Each number is 128 + 24 x the weight over the matrix's rms, rounded and kept within 0 to 255. Layers, rows and columns count from 0. Numbers have three digits each.

# layer 3 MLP up, 1152x384, rms 0.102, rows 1018-1126, columns 0-127
121108178131128137156144085213102133125122114130148124097102152144132140085161133123111160119120146133113105121140122118105192138138123092083132103144162140162131100147137117108091108118111150155115103128089114101103138122126162131123121122152116112133141096116098146147150083093087087126112138122153106122126159101145125107115106146160092111152112129127161160115136125147125154170133
093124148159101121133142107144144101159121135096106111105147101139122108132135118165075080172159148117116126151154177130113158129133148155083122109150108140103143121144120144146129107135109127165083098133131144122116109107167111112198081119145122134119105151148140094083133145125131176096160147109130123109159108095124091146117109104127130108139105109106097167175141100135152123129122
126074141108160102186074133088124125145160152145125147117102104105157144116110162166117103099079164147123139084138128114136090153104095128120142121130159080141085121146107093117134096161115115107163114154164125112097153128132114108097111117097143150123122140144141113093135131150105132125119108149182175097144141136134136138120141129110119098131156131086111096147094127105090096056171
141118140132104167095119118112147103133134079162137110136146112148104117137121121133121143131135149132122130126109142129115136162158119105130129124163112148153110091120129153123133111136117144112146140116130121096163170105138126130103139121124141155150108128135157140136115120130179128110127131121128158084119069110145134069151122106103149151118121155151131184142122092169117152123136
144103125130092067091173141156113090122116184099138149130148148098127158145091151103160161162104123150103133146145112123170122151120110135124101137155157132126151154135164119100070086141129116134133091137133144130156154138165166106115086083144147151134147120084138120099132151154100137139154143107119145128133129140165121120149096123161147168143146146115131126126128178150189133150147
132134103104173126150158142116160139150155105135098118112155118142105134138119174115156137123135175075110159121141126144138121121123106099080111120119146128122117119090155124131125130133092120127134139108153149111127138157155106128123136134110162167138127165126149116113153130136079125159130099119148124120132181118145123146168118110116153153102171134119091142127088096150148157138122
115123131101135189159144137100160152131130123178152109130144152170124164135174121136133135120119124112136115129180135164143113138136157153130143131090139117159122166152133150113150161130136112143159163135083123061139158129153148089166119121167077146120143133108100166120175146137119148137131086100141154142122124117147140106142144110124139135125103118143146163129106115121156153110096
153132100146132158159121110147106141123102079132066139151125174157074113106118154143145115079168082141098114143111113127126076177109126131110147101114134075118088112151136177138154148131169143106140122125119146161104127135176118168150147140145118151160168161127135138143146168128129147110108094120122153108096153093102117139155105148131092106139125136122119118089169131091116134118167
165143106111110139165155123093186112185142127123157107124113065128095094152163125144171146129187115089128060133121098107126090129106166094122121114120140131119091105158137123160157138155088130131094116132178195148095110163084124095126130121132128101125140120151148102140144138104123135129126155142150124138122171177120093113133108086139153098122068122177189100136150152105085109163125
111091130105146129096097085165129092131109113129126118171070118149166132164084102080177100109123134116100128103167082110104109129146129130108124077132100143098127134103145163123123112112122154094146118104117117157139079119148140140117108090120129127135118096106149162148124123160116144103105155178133177113129084176091154141107100147074129151142097110098125148168162135100118153111132
111124113091104107087153118141103157130095085104127138119084149088137091112074138129101093121189143120146089117115144128086106109069094160162098144140105112135129136147157159130133113153186063127082112095131122121169100141128141094130136130136125131167129130105082111131127124115135124125149070100136173140118144117183118142114141182121112117141159112121112123115193174098147160134087
114119114115148153143146125106108093142130126119121142137127115112118110175164161154113127155137188130118149119099093139108132171130096108083120048113134106065151143100118147094121139151113117119177177108144131101102083104172106105115127091155169111120110133126144140171125145115120133113174112142183141109148112112127125135106183149156108095143129083128132136086115063133145171139125
149136104080121090129123151122139129100139125183123094173167133125136141165083123144119135127109128139127136107144125122105097139123137139170127126123147142154137140073105118118143089127152156136145098131117103094131135158126160150115146122110120131180132140208145154151116089077080153116101116132125136129142125163148139138122117139105121128139163139182145127137067132110148116128135
105122137134106115090194138137091122135132133120128199174121130156114149164107095154101161141130103133088130155095164111117160135157135157176144116147126115099098126141103137099150175135111119109115139146133094107139098143113137098090139139152091125110163097159128132151139125118086089148113115104150156125134080181150124154140110185112124134062141157122132094104116129144145129151114
066091108128128102125160141114106156115122128110140161119145127145106120087112122147140163108128102154111114138129118099108154199097165152118111127118150124107098085111112129118091134129116101108125107171168133170086156135158142104126108170120131078141101174148089156108120140136142091140135121135152072125126147127139103131127096091148174166145113093100114150144168144154126122161155
096073115110105116142126150116133168158137130162094088138153104109113151137130118109134105174121159113094090144133191131127080139134111147157152134117130105156134132126099140124106098127166144137148115118103129155136138135111112153133159113141116116141129093146183137118161149123116162145124136124130144110075130096124121166089133092102098100157108129146121140083157109135062123139127
161082132124139169194103101147131115147080113136151124119186169152108114169146084068086135076106165134141156154100158080129125124123165130107144117123143133093154121118104164117160157092099144163122101162128100078136137111167151115109136122143141138198180151148124120081155117125164151113126103161120118122118121106125129148171103084043103122135159127110157104122087121131156130190112
127143125124154185127118131117137146124144172140119112159125144164192129138084132105150115093136144143150123105152205114135153077078133134156110102164160210156109159129130138099129082131132165181134117142137143157133139130123107147173105047151127139123156144161133130176182114159120134149123111112114156121138119127154135095192103141154128130115097117133126134098115094140121122113153
145147121166158152089150127135119136117143097105078129173145108108111158088113125153114105161113148155152118153134094173129089133136133139154131141121130122053081144132140157148149167125111126129111150124105160103170125120164085116183109163147102153087147148098146155153150125124142130126110103092089135150158124160105113170129132168148153161139189137114117129141106129122108100095147
140110130130164125121126162134125118138112133146167121112116124154127133106146095115116133141120117151143120165103106148143124122107151122174108076129122097143128143118167092102114094111159101104174140118099119122100137133130134094140144111110131149087145143123123123139127107079146116103106148119094117113142097164146123134083152116115090120124136087142153105143128121154141139083113
110119099163118101137152140160138117115165165119137153154128097156118071136138097117131141118122139164195125134156112127101105151138099091130141112156123109128128173123118152156120112166126108139108120151103132099134151146105110120126146125152115140103138169089144125118160155102108136162135112144101084117132103126122118144073108130124107182118133113143124085137137116119147145130140
147117112141139167126161093150153143148104137117100097161133146109146113150121103156135123157107105122184098120127110125122104129115149138138151166137124198115097117116141105104126144114134103123127104126096133110134078097109168104123112121119149116158085130107124136139106145117165115132088132129125142145136117120143138124110159147147114126134081138146136106141133131091112170119119
091159150125151115098121119088124126130142107150138130119111100108134135102108141133148128132154121142177130131152161106120097066134153108146118089124151101143094081130114153146111109114170116105167137105131116131150119116131129125168107115128136123128133124134125086134108092136130145147102144126104095123123145170129119122154122142157132158158117098141133142164087135145120144102113
170182149144119122188103107112111116119173170141088105091090139144128102167100138113125108129097123164127072149184106163102124137110122115102114149121149120116107166146095131124120105153133140104089093149140142151089094123164120153124122121104134138109127153087109100081119091134109087142103115164169126128142122112130164133128111158136134120146118124094126150084150075140137151110152
115147102137133124104117105159166099143102126127120107133135129138121110126110088126090100133144136148138113143136149083127061111146150108146106127083111114141125129111077069121150163144169108134157122152147132141146122117118183106152131142132142137153171139077087153166112114144134119117145109141135161101156125137175123126109142173132116115156099135116091159082120111139119142128151
131122153078125106132120104137140131151119155151074117129133123142142094084131104131167122120115138153087106076072146104104104089074116095147098162136141129166138148137085170134163128116173155118202091129143140152106165079081086151103111161195135141142102152125060124126154119132157115113118058123152145145094160083130154132141111116109068119135079126100163095161161147119118168139115
124089141119099122117174109102124093124119099109146128123150151134092137140146138147189096105127083174128126137133112107099149116142097162167083102113119129065142125118115133174127105094164127125111091108101144135101166084130146146078155104156058124136115144098140132151125096083109169108159149154098168106126152113132114110156148123107123149097133151154108119139107105100116126132126
171124138150128120091127140118156159088071124107146172112161185146066174106146124116112119138136128131140166104135114133087084151149112184094084171140141093115130109178111164152071124113109091111103140114109106126116129105131108108118101158139092140147130120120131145127102117159116110134116093074157121153116057112149073131121124102114116123202128171128158118134089132143093101180118
145091131114132130157115158112107126139145143091148150117106115127125119122162148140103140146119116156122131122119109146140086113120125145153116116154121094115123109156091139113127145091134136102154152137129124112117130126117150121120157098107128144130150111154140101093109113112121148112159147110124135131103107173104162123136118128098196140137130109121109123102154103129075148079128
129123109116121121136109062143101130125132137122116161143079070137161104121065109135150133155169150108118109106131125126125166119106136096108113092181116124155096154163148174135140139140130153116130140162147160111144124115155102125114144150109133125151090112129110108169110123081140141139138156146130168090090111121073103101077120145134123087151156117150100115137169146125099083141078
104089179094107147117095127132156127126152118105127093122120153099151124169069140111160122155098140130115128134119135132131083104100160101113125154115132150066157112121101145145158163107112131134161135116155103118113125132141131150118154121113118132143131087151140154133096142127161117127109132127133133160126142050116140145155118167100096117121157153113111132137090144117113166116101
125098153137096153142079148137115109095145119131165157102135127130104122135142110125126109141122122191111123171138132132135144122151075157132099172127111124119087136139169179141127108129102133123135194147147111157117111103142090103126172167160096158124118135112123127083109099131100076128171103104123139165146123130120191117197143126153126155158106133094176111137100143114097123136164
146132116136111168111123144107119093103119138072126140137140125099072130109113120162075104119139111134117151129147133119148130122146147100082151103110092129100128104150074114178152105158127099107138128114142108148137112110146103143165091134117094160143127098082134126127095058158109117077147116086120101134125104137139122119120100125115142103162163109115100141157141132105118130130124
165152149132156126163125162151192144094114140141133140094088163121127118129116095120145118146125142085084146136132114141119098132131128125136095106148101159122110126172078112128137109132145152121144118121142126165108107117165154173148113162138128117177126149097116141143120166152102146104114135111126125182137111153125139066121094165115135120128153114074157099154149099164110076125161
161162146142126106112135153146156134141130151106144129148155116095132087192136119129134112130162140141094099121127151169117136094094105108088130122138156109126151123131122117102140150106160101165120119121171111103137104164072177126154113103127124134125126155138131090119125125136117147179166124142140154120115144144135067162144100169143136186118071146115112157116111086111082109178119
166140131104159135087150128125153098166112135130148095154141113074175167121161153105121146138134120128106130093128104148124142147099129137137129128141090093153163096125108136142170123151187175119144164114129091149126121123137154136140125143112097156145119127133113127076095181150114112142094155098143142111115124098126149085112094113109148118170133188123130150101139138124116099122119
136084059139101124151135159140192107109137077134185144086143117159138120140131139107147119123156178144165075122110124146124142148097131130085144117119134077124108159101130087108115138110154168147114195125140144110135142135129125131087114135134125124065124157113142086158140110142165096128146124157097086136088115096110148183151114129123162075135123145177114114134135124162151132117142
101162131141174130139123110119121110115119117101132131148110131136145129151184154097153109098156136108119087089127143114115151151133136120149139148113139129135170114146159169169172127085177129145107104150125150094140111144122197138128104123139147129140129096105113151158149131160134114112106126165127134130125118115157099111104118101096152140167130116134128108139139134114079116124096
105124068160140118136127143153127124126136175133118119159105092146121125170146090128128083138153157110127117104170103164126165067155161166135119086108139143151108107151141125174137099112122088116109125116128162147097126112153163095158127105135126145097149129148129112120109153146215103165119155134087154165141126089099109154140135138110123113144166163067133159112154126100093130097145
112093143134136092135134123132159151123098153125146123168130089093115108080099114122135136126133121141141111140121161146156135114150136144141186091131116139112099090131129127194144136172129147164147131166163122133131152144083133110119168116094116156121128177089167142104147114117185135144142144120150104179124093106155122108123139138165116147143136142149150184090125124116111111109111
136162083133126155128135074128150118117140120128119104125151171105155098123117096101092090175103117117209098134107113136118141095121155156061110096105173122125099157160062135130156137160135099093150103112112137104098129148151165137115179123122081154094144115124089151111098115120151156165132082137117111130130154142160133154136152108080144132161147151148145103075101103144116117125156
196083146109142167123135162119127174100148105133112127128141083129105148115160100157116074156135130111103119108133098106133124131135146118138147108152058140143127151111107135120128108133123151134147105132101134147134119168151124074095104170129105098104110110166149139122136184136109094118132137112146146155165109150096130145070138107152093168141168152109046145132132135131152126101064
131121111169116143129119137142142104144102103131128154130159118118087155117071128144136127117143158133128115167126114117151155136111119176135120117135100120172117105086132118119147120139082135130144114108116160133149130097127150114115153103143123126157105151159129128121148113143127119134112142152118105127157112131100112156154118116134103158120143103076126095147135096140140093135099
124114124138080167108151111140132140154158174064122112133121153165127156111137105133107146115090150141143141103151132141128103088133146061123134157118161103086126162125105140134135162135126181124159142113078090121099170132152104134140138149140153178123129137140128128118148119160140128158154106155120082064121136166064067100103129138106143069183141119139084073123126130121096150121111
144107131142122118115150107122150100139121093153148124182119110123099140104088151136122136155128112094143121125163120167097103065128082100098127113085088149181084118100171136112115103144170146149152147106109163099142095125160121131167081154098125135111098097105111083098128135168158129097095122133120147113103130139118119130140114174156154101122144136129145149146121143125158177103103
131111101151084087140101120100084091100105148153118170154123088143175077148123155142137132146135140168134103126142138113096102098158140128113133159149101138182124135158151123108116120166133172076098137157123107148126137126098140161127105131110161133135140118149130090105164076132143082139150118112154130118128129092115131127115182141140137127140132124154128137141131187136123132153110
117146126120096121154125133099165131126097109136112143124125107154117130112114161124125121103136115126093133120143148128145104107107133142181160094095099113174158128118151118122125171165165160167084127132114132081120128136117125100130122124096117111144145093144119138091133134123106124116115134129107103106117130115117163140112156108090083110092111111115136122127086090123136112138112
157137142132167107103131127125074149167101133193133120161148136121113136092099117072150141118182118122161142180118112159078121114113104136174115104134119140113184140115155110130111096133139174148134186155132149142132100116098124124124083187142125101163105123128148135101151091121125172134133108123150130132113126132082129133123145136118119155169098117123120111058124163165156131132103
133139126168132134163104097097091109113119107104180132130114117139117118143099170138115070168156143141098159150153136126133125176091127087116164090109134155134141087145120147153126111092137122080157156054114156127147137144087127113148102090128177138105128123133114125129137114066122106155151135137155100117111093122123116161122136144114135097128105103135091115155134167141122113149112
067084116116119133133139117133148159086184135120150123139115093126157099126080126165094103121167115152110132113110114126160103101126120112104095110131155151102109160102120145106130133158127153076099119125155152114127165100098126112153067141090123113098129102156115176111139127132149160130121093113117166113155126087092135127148063127116154170131107136141146103146114110148144151134086
122109107134169109118165126160134147145145157124109123145113138137110186085117148159118161134110137117132111137173118132154100112145131109164127117101109131109130107076118128111116175098160149130164160128138140130132120136156153130109133154136119136117105146080149134123151135144146095113157131154144099160124114111126121140105128109096140118115085125140106118121143120171151138120168
132165159145091155109143127171102133139129127104142103161093070125145136122087124168119119143081110156099134150105120109142134175132117105137093179157138113106113126083133137109180161124137149124121144095144130096130151147160107127077144140176127142131120145153109086129120124086134117120124148108159168144127106168140154160128106125134172090083061147119100144099089109114108114111094
126120105142144104111153131098148098169126143144130087144099137145098147119139132140128099089151129127145163092136129110136133157200125107159110086102107108096118104140174135158126157107167103113116142159106099219137112125116153144090159128107143075124119161126136155126162146146116153116159143153084149102104111125090131174127130154123157122114135137142155143174127096104130144149132
147122159144126126112124141121168166116136119160097137107162146112159131142131110110110153142134145152142120108161143130141124082104122127124138159121142097126107136151141117119140118160149092136146145136075133089110149137086164139149097148132121174118108151131083125152117101193139089084101099136146103162111132144091135126106117162147090146111139145150062124158116101147132104113151
138156077123116138142165165139144125110172142132153147130070137150138093156130103150107128156087135158155175125134140138130151117164107128125136109137133139109125118125147149154151145130129150153133095115121084101109145143093121115177163124106124155119092134155167167135124118118163151102174116157150163133137107124117108117137163127115112102125158115150131081158126090123111120105066
128127113089101137115179097139131102147115092141145097157130089155117137147146124082079151149131115202130132151145114122155163145161137121107126131154172132148103091098125151153186111150099127108124116124102110165120141172102126082131103104184133110122096087113092129131109164119122140115147094123108125125110182069127101128229127173122176118101139123150131103160179155085153125123131
111161129142120121121106164152108094208133106137152127133138141121157108113108151130145086139118115079108139088127146139196104114139162124119101099125125136125153136170111125129075116139127137118172115114114100118088113111082141127112107141145182169177124133100093146133112149147160102101121126106163154118165141096113132118152128143132044169174114121125178153103176151139112117147102
120137155119117124114161107135161134135127155172111085096163117090119156164138175152186122135143122152124144148141118148108152126077125106090140088108135100144123080097102121107139136167115055117142134106120152114135118135109121143127168119110142092122126112084152157150119144141137133206148081147119141117137148117169056107131117146095156094137110153089145123098120170125108110077129
139160107149133101128110128160141153148127071138130113160153097126107135150125143154094139163114170135140140109095118148147171128158156089141109118158130115112089110120117152115083118196112140123152072136117132162132118124139106178152108142159149099132118165137117132142098126087173128113095105134132152140175120120154130103132135137114128132122180134137149120130122129147117151136128
169114137122122176121161134125147109151138152158140133186152125120144183087157122171123128089118155121116158121145109087093141132130176099148164111145124096114126123142130101123113107097133102148118121172156132102138136082149154121120169119137200139120120103135094100134123107148113124143096116132076105099098144145116150126103141127127124174106145139157166104134160139118139122156148
133087093156124173096130101164125141095193125149114146109113104143145125142087109110158137179130120111131148105139182178116131169142142088117088133109134136157183110090138117159125073156184161108113178112140153130194105132150068114135099120169154151098143151176099086140143101182142126100126091168118115127134126145114080139094145132125131142121154083140161168133082117099064153136159
122167123129108095090130142141178109142127144111125130099122123106153159141123140113118120106095112114127156126113116080128164163142146134113150108098113148113098146126156147158099142119123175137109135126170147133164165083117141125145100185093146156140133145120133122158105142125116131103147113133084166118135086101122127139114126098142116142108068098165109127177115177109082182144129
131161120188153130151095129140134131134109163127111113066101126126134115129152137104175098110095142132134152121131131153128107138113132132135090112118097135133115148126128151120126123131142149178105116124125131146135127117138126127140113158153143128098102098127117144137163117112130140127124165110106094125100113156120100176150155145117123096127123119096113120131131179163149149108096
077141140142095144135165140136144113090121112099140182107089162142132135078128133150088111168102160163168135144120184135127131133129112100141108046088141158162147178133160139095123129095138132143116140079162132110147143075122092125150104118135131133134126115128108100136152092181116110139125126112168141095111130136151055157118100131065147141119134133108138147140147148151083143135119
105124115169159114124122077148139125162111130109104139123129111118134127108115101097092093135095121125150134164115128131138119113129107127106136116147147126104098091118154093129126137144106102116140131149132127187139112162108122113136165127170154130125136138142101114130162124105147140134164105161122110185182114124134165145165147128190127102144106101157095108127086122128148145139155
152124144113081124140113082179148156115110089109145125120108130189072099132160094092141138121151138118134151093172147112157200125114134097134173153092092112174104125121096065111148147114089178160167105126093136115170148112119105136130130104103134125105149146124133136110152143168127090120152117148138138117126110117152145099129127123182152119133138172156178170117134135166107110122120
085123147132150111119092095129109126121116190111123103090103152168091115133135149077121120150119141152119079104101129098134115106135070136142129101145141070169099144146166182137133120161128136144138144100137118100133137178116114083129076062129170094106121146124128125058116127150101094113132127107132115100141127154160106132136108106140098128135129131148133158119115145151115163071126
124125121087125123143126115115137126131119113141146123133127158080128119156160130112135171152133124152118130116121105120122148126096156142127153112149136110177107080154141125134119152118096191152164160151139177168138132118120127150134143132108165114125092124119103125089066124099125143108123144133139130165098111130110102123129114118110160121109154159127115162137109158150177160154117
120156137134118148131175150144108136171137131134161117112143158156157154105095150144138102102128115130132094158111124148100135095133122134143100122111093136122111101111108148128153111155111138165143158129117167153149129115142152161098131125157121139143109083145181086138099110124135136130105127087178120086137162086132100153111183140144126156119135153123130153118118154138137149130143
189101121091134136181169153089101133173147119117094150126162134154091136150103109100104113122142126129130108107134140093126128121103125129109114126105147094138123129121154139108113142154117139201128125134144123122147140124116131129130140118091112142125105093172131155096151137152141149087144077081148132121175095107104154127177164114143170114102157118127160115118152116118144091162113
102138126106099123105116152153093118177163091152086127117139096099108112100114146122134138119121144170166145140172158103101153119132148085143119136160147155126132138098118115095099121142175164131134132163159132138138145123177107130153111165132119136164105091122124154075137106123173148092114159145088128175105119127136144139132157149137157102111159111151149114130093129120123112154140
110085103116134112143125118114104124168105133111156142105131123185146163144147116124147132125135189174153125145148099145103107125114072155138124096149090118160136131133103133150120107097123145155131097163153109157123150143132155081143136106181122136088105093151126101167130149155107141171147110156130117160132117136109119179132168116106121161163097145083116155149158153154114158117111
128139122118124110128141136179104147117148136119140090174154098090108087131132164134134128142157146135087153153148087136139141112141122122142141136109122091133115137144141184099132096148119100108132142179079091114148117097170125179126147116112078136100114123106128130126132141147128132131119131111135105136101118101165102127134119127112112167110060135166117118092138161069133128127133
103079108159118135104121160144118124137054110153203100129113132123098152132136121161124103055104145162184134156113097135141059158099089140151104087108165124121124126173122183125153106105117128110113084154153160126117121125132086113128153119122095169130126118125144145134155144116115145121138136140101089157112114070140110109127123148156138128130119156097141145155119173123137121115150
157157146099171143134125126102074098164130122174140083169151107123110116153145129109077101079148144110094101128087123101109089148154132135158117107142140072125138110135125092138137111109136072099138137080135128137170163069122156104135197058154124128172173114097155137142124140129112082125117098091105106105088196133089134182117114147093119111154104192117124149138105141091140116113117
147138146153102137107102113116138150141105119120157099128132112071113109125166118154125128175098129143144123176175113122124104159102082173169154095140092100110134130124141141125179111175129135129092129098124140090154142129177117148220133151150116125134131114153154158080087106116117150131096166153117147134135069154159140122129153186119128173159153132149151174104148117173135178119116
092117095104106134104177109112137128088133076137106159163104131082139124126149130131131093131148125119152135145137121154164133171148149094130193102159164190173151143124167106162126175115141116123111131115130135149136116096098136113118152151106099115108132110125133122119147040136125151109153124108117155150125124106141149106115127124139124121162124144080085146124176087158131151144131
135158140119095156160138109177133153122114121128116121112156114135138140102165146149162135111142105117147116127117138123135126138120133124173122111126154146170144114148147140140126092117155087164117138087114092143102138113126139122158097148135142139109169150131163135101114149111129129128137117139146107182140151155159114083109104118103152163131138133106081125145092126169100134098091
064121123122109103107107120131138105132155165124122107092146108144118087144107113144106180194138132128193153071130146139140109125159105096151133160087156113180121133142098129139106130181136123112144139163133120128126113119159159115105125164129154111102099131144098115175089139126109132137075124184129129127145119143127122130118162158114134127122122166156145096111140146105134078124152
150137122162121147164128134165143110149113059086114098132092150097138148177157115152140175176128142141218173181132070173089132092122186148061153107183123115082082098142118154081097112141154127113108112126126093144116180142096136162139106146117114115122110139131156105151163090109146106118114110114153131135120129127172139136141139131115110153135163137108156111115133136116145135129122
160141127159127114087120130105166107128120058162149155078117133130128115122096152153129073114076125099098130143107093141111125133118104135097177131115141097157115158128077153145170131147156151108147155158145105120076118109123134171168170151148082105113085140102089152131145124146119102116110146152126106153117147166149165104108094134126150158117052114098143092106164132130110122114109
120128137126165113102137098140159106136138155089139114091128185111086148149110081126111152153113183055125106088134147116092121152161070123125118097155141113104142140132161162114116136125092153100133147180132089111131139153133150097061139113142113160147104146080080122131142143116156132135106128112132100099121086183105146133107100142127093111121089159150148143124142118107126135114152
125138157148122112129135163116104141124132150086162122125095154133119117173127173131120134126147145126139147122131089111135127100145069140161102145087103102123132107107099158141139124127123142116111143097111119159111127094098104149156144088156152115124135166124132137110085129113134140135166133116122132145140139146121147093086142133143119132097131088130117131124099100080142103113074
125145097137148121131165102120099121073127119135115103116164123113138136121118127168158147115175131119109118104148139123125116071119112172154137133121086133147147132152156172118114144162161114147115094117150143164129196093108138120125127139134143116117116150098130119143080116119183113173133100146138149119143162116111100130144133122117173138113140159168151073130113134129129163107111
142116112196133108092121150126149169155134125148119093178149123132136148118112107122136138165091092109093145115118133124109122052129112145126095122113089141110079156124147110140105152143124161133110143126156142157117095115128101129131142112121143101125126150133104112132151109117153113112141157111110123148093119104119151142149110109126115108135127119116120132170158125095163144098103
158110121152160160076115147125120133090109126142121125134143146115162161131151098128136137142151164136152155092132071134128151091137100161136134135156138148120086082139099106122127148112117153121118125128069127118127182169098141115084109139163122121103133101105124113124101115137121105174075150138159101152137146178159111103163114082107119097106100117169134088089125122158167114124122
082146127134092146094127154099101103113120133096109091115184092145104096133135170108133122128097115117152105197138084112110124159162156126149126079139141102140129102161131151102154126095185095152154163120121145133124204175113151135145122119139131160109100140110109093064126162170112081136154141105141130103145129100175100115127142104120119146132202133128124110134097100187092167122117
146146156131124110094149182146161152078106121118100121128146167134130143143164119132124155136103126152112136101130153156125128180133115095144127128110161169131132146150155155166145131110127120148109168127115100139168151140133153113106089166129129111133154103142138144133119122141133151102171128145143101100145138123148159112121141113129144122075130149107111076101084148119153042106123
146163132156163097115127143097120135104157102125167080173128100131137160150118127163148116132133133128097175118137150118117129168171139140142096136136139181151124104162142127171102141127155107169118128118125130140128139121099154094163118063154110127141113136121148145124092127132134158117086155099149141160136088153108117067153143120161148081158128110134136094098093103120156077130127
127091128115089118139144179148105128130152151154106096162087098113154124140117144151143110142132151145126096123152094095124092118117042142118132140160087138122156100116124124129151123159185125072177181144147155154102166138101132144117159135140139109104103159122100130129084125120149109129140143103112095120124184125160153155141150107118145110111132110136135134128157151135104146112120
113169141104137102131158151067124085119125099152133111086124118139130163160123148147121117146118154186148131106137131132110160112143113137158061126120110157094116166146143096146120107066110157133123162136071090102129118107093145135137141129135129134159151135101166127118142110122125135121132106167150134118132128117126168166167159141142106134154106151120079108091139111086128098119111
117128174107115167142120125105076165133110134156144112128152183144110134110104224118134157148166151124094157137134143122118138129119108140157152114092128135148105110145142115147125189073146176084114128118104120140105148165145141112136111129123146147131129137129144152150103135134107125178157151158142113118110130124103127093105128102121075107118106128157122098151093138173154062123134
107135103111141148128132116131104101132137144120126135092144162110101132137166139137104142094101126105126080096139122076126099124145119157142119130126121141115170132127131124146097133115124118131185127138122102111127153132170109129115177142092114137118135121178174145077110140100146119109136164137118136112140117090118096120097137120142143141146109138140108122180135073120131113137136
145155155120115152112157120115131160125095138114134169097109161130144117118141065099125126133143153115147093107100128151115129094120119127158132140100186111134148144119137158103116109154059144118128069134138127097126133113102166120115131109103120099134161110118149105104122107113136162134152179141132116157095103107165132106127104186138108136145115150095155107118140167142134139143155
146103117106109111170113194124137147125093112130160162150109111129133155180103152132131105142155170100117144132141115167165155177155143129088120116085115101142101153117108162109152182151194143112151123130114104094110128118167138112111115123107141113152111113149118117090106103119160128150159093151118125121088142140151120138108121139146130151146157147103153134087106150119134118132128
129152074122105153137080150141066102114124150125112100146125085113122108119112117091123126158105111119174108137109130108119140148164085155121162120129160155135112124153142139150101131147161055142125145116125151142120159152088144121134125111127125204104101158114157095144109120150148118172137103130104122124120141151106084105156057126170145128115094146108104102139146112126132160108136
161094101094176166132119141106137087118126125132094147119154142100128080130120113113138146091101104075132111107128124186107140138113138151109128159096133145130112093118151122142169135124173117107139125130133134101110084085116135157150087164156092145125133132120141127125141160133158155114121121134088130118165125115121150117119111114136115125137136155114136085124122125186139132170159
129086125164110166179124135150149115117135113134117119116146118143122142096101086093110131147121148131123084091159126115153096165040123095116123138148122139139055124112098158134140125131127136157118140114133140157136123121158136160169104141110122102127176099140138121108170219126120167163129105112129112145208158156109119127135135129126128125135139113124116148142127169116180120135124
151148125123157185094117107137146122137157146149116121103096105137140129150137114127150139188156171134124129105161137150157119154127126129131095091142119128136149140104120119113102144122130117125137097079121085156130151197139094149123101116159089065133175122134101117114106133148147090144118097118107129112137148095146142120103121174118142109129104178158150138117139144138140119082144
137120137164181152143130091154156132098132113132147107121127138108155141149110147123126111111117156096135117134126103134165098135084100176140150093161134111111169067136137050133125126113136165126107091114113147124109174155155146150077138106131128136133125204105118140137103128082143132118153130123152123081153163151138129146145145080099112120150159089168102147137111160203125168119132
149126081124106112139111148143158149126159093129166138138139139118149142080137150119148134110069148144114128129105130104130062124097126152161137122141149127099125126120160163162126141104153130094130138105113132141122167124136128105128158108153130145114130116149101118144158154151129125120164127124137093139142123103166144098163117137151127132105136130145120087148151176069137167118122
168131123078110185131134130143141143149123129115105141153107166126137127148130140132111113075147144119136123128154120109105136108100138140120101134163122169133123135087168125129119154120078139117157130149174148098158138099127143141110122104099164121120129106145135114127144133136106177116121149127098089140136066166161072160158118122153139151123146112173142179124174139133131171178087
140117102111104095120070139100170123086134126109131091117115164144132144151130138135110123119091127121125172156118127168158088114118144125138130114104156131138118101089120105109132116181109135132098058106129120120096100130122090096105112128137103116139160135142125140155129089173152162047138136126116100106128155107122126094137117077118120064096122174098152117088128184103129118116131
089140114169168135145140094118113173100113136164131144103123128121114114172125139190134139137150095143128123125122131087130117109136105118122141111138126108130127098119157133140164109105091145104145146097105111136107160151142140143113113081122092114163135121092162123145087140092099100151152128123073131102156114114122106124097167104145138156121079123139081082160138107135108129123144
120159124099112148064169145112109082079114153124141174111078126128129139105111159111114106135110141151170125146114127123141082150109138177139132121110093157121113130095104165131141151153125169139142137126104078087115085120127106144094137107134119183133123122150120141070115118100078103122133128107111164192144111090123131157137119125126152144088166121153110119119123160134055098130137
157091128100118123119120090112180130138128151125094160123141106103145166129175124142100153143088121157110132153127119095108062143140133128146158119110136135110144131138093141099077128126091146156085142122115124184156151140162148131114137128130134159121115112099147097052127135149190176100131108150178172098134110091122096135171139165175122109163126128119113193078141141130102139069159
109115089165172139085138181143136145108162141168134089163140158120135066112181099109110145113093104146119115097150182119131126137152105136120124174114156140120133142180096122140126132149114133141128171136123133145112150144134141119111159084112100109137114129104095122144170097135116129105124128173126150146141114169140160118112140146132128111152115150109099133112105148153156117131155
090144137109093117100067142121165119125151156139136126106126139138171176091124112142126146152115099099131188125113116176142162099120175127133107132130112125151144163168118128122126155170150118138090120150116114137102146133129149133128095082121106112125150129154162140091125126128074154121168111109146134129114093138126162116134117127174146170160119112124139155147139134135131127118175
130143141143165128150125139122117116103132170156107098144127097073142164150136104147135139105125132140124172135133154123122127110120128118124124141098161113140095113132146147086081099142157130107121126080132116114121116123082127138129169148149149150118095104109151152171128137117131123150118149123098101120128129122099167090115150142134163145114099076132151146187155132154127120123118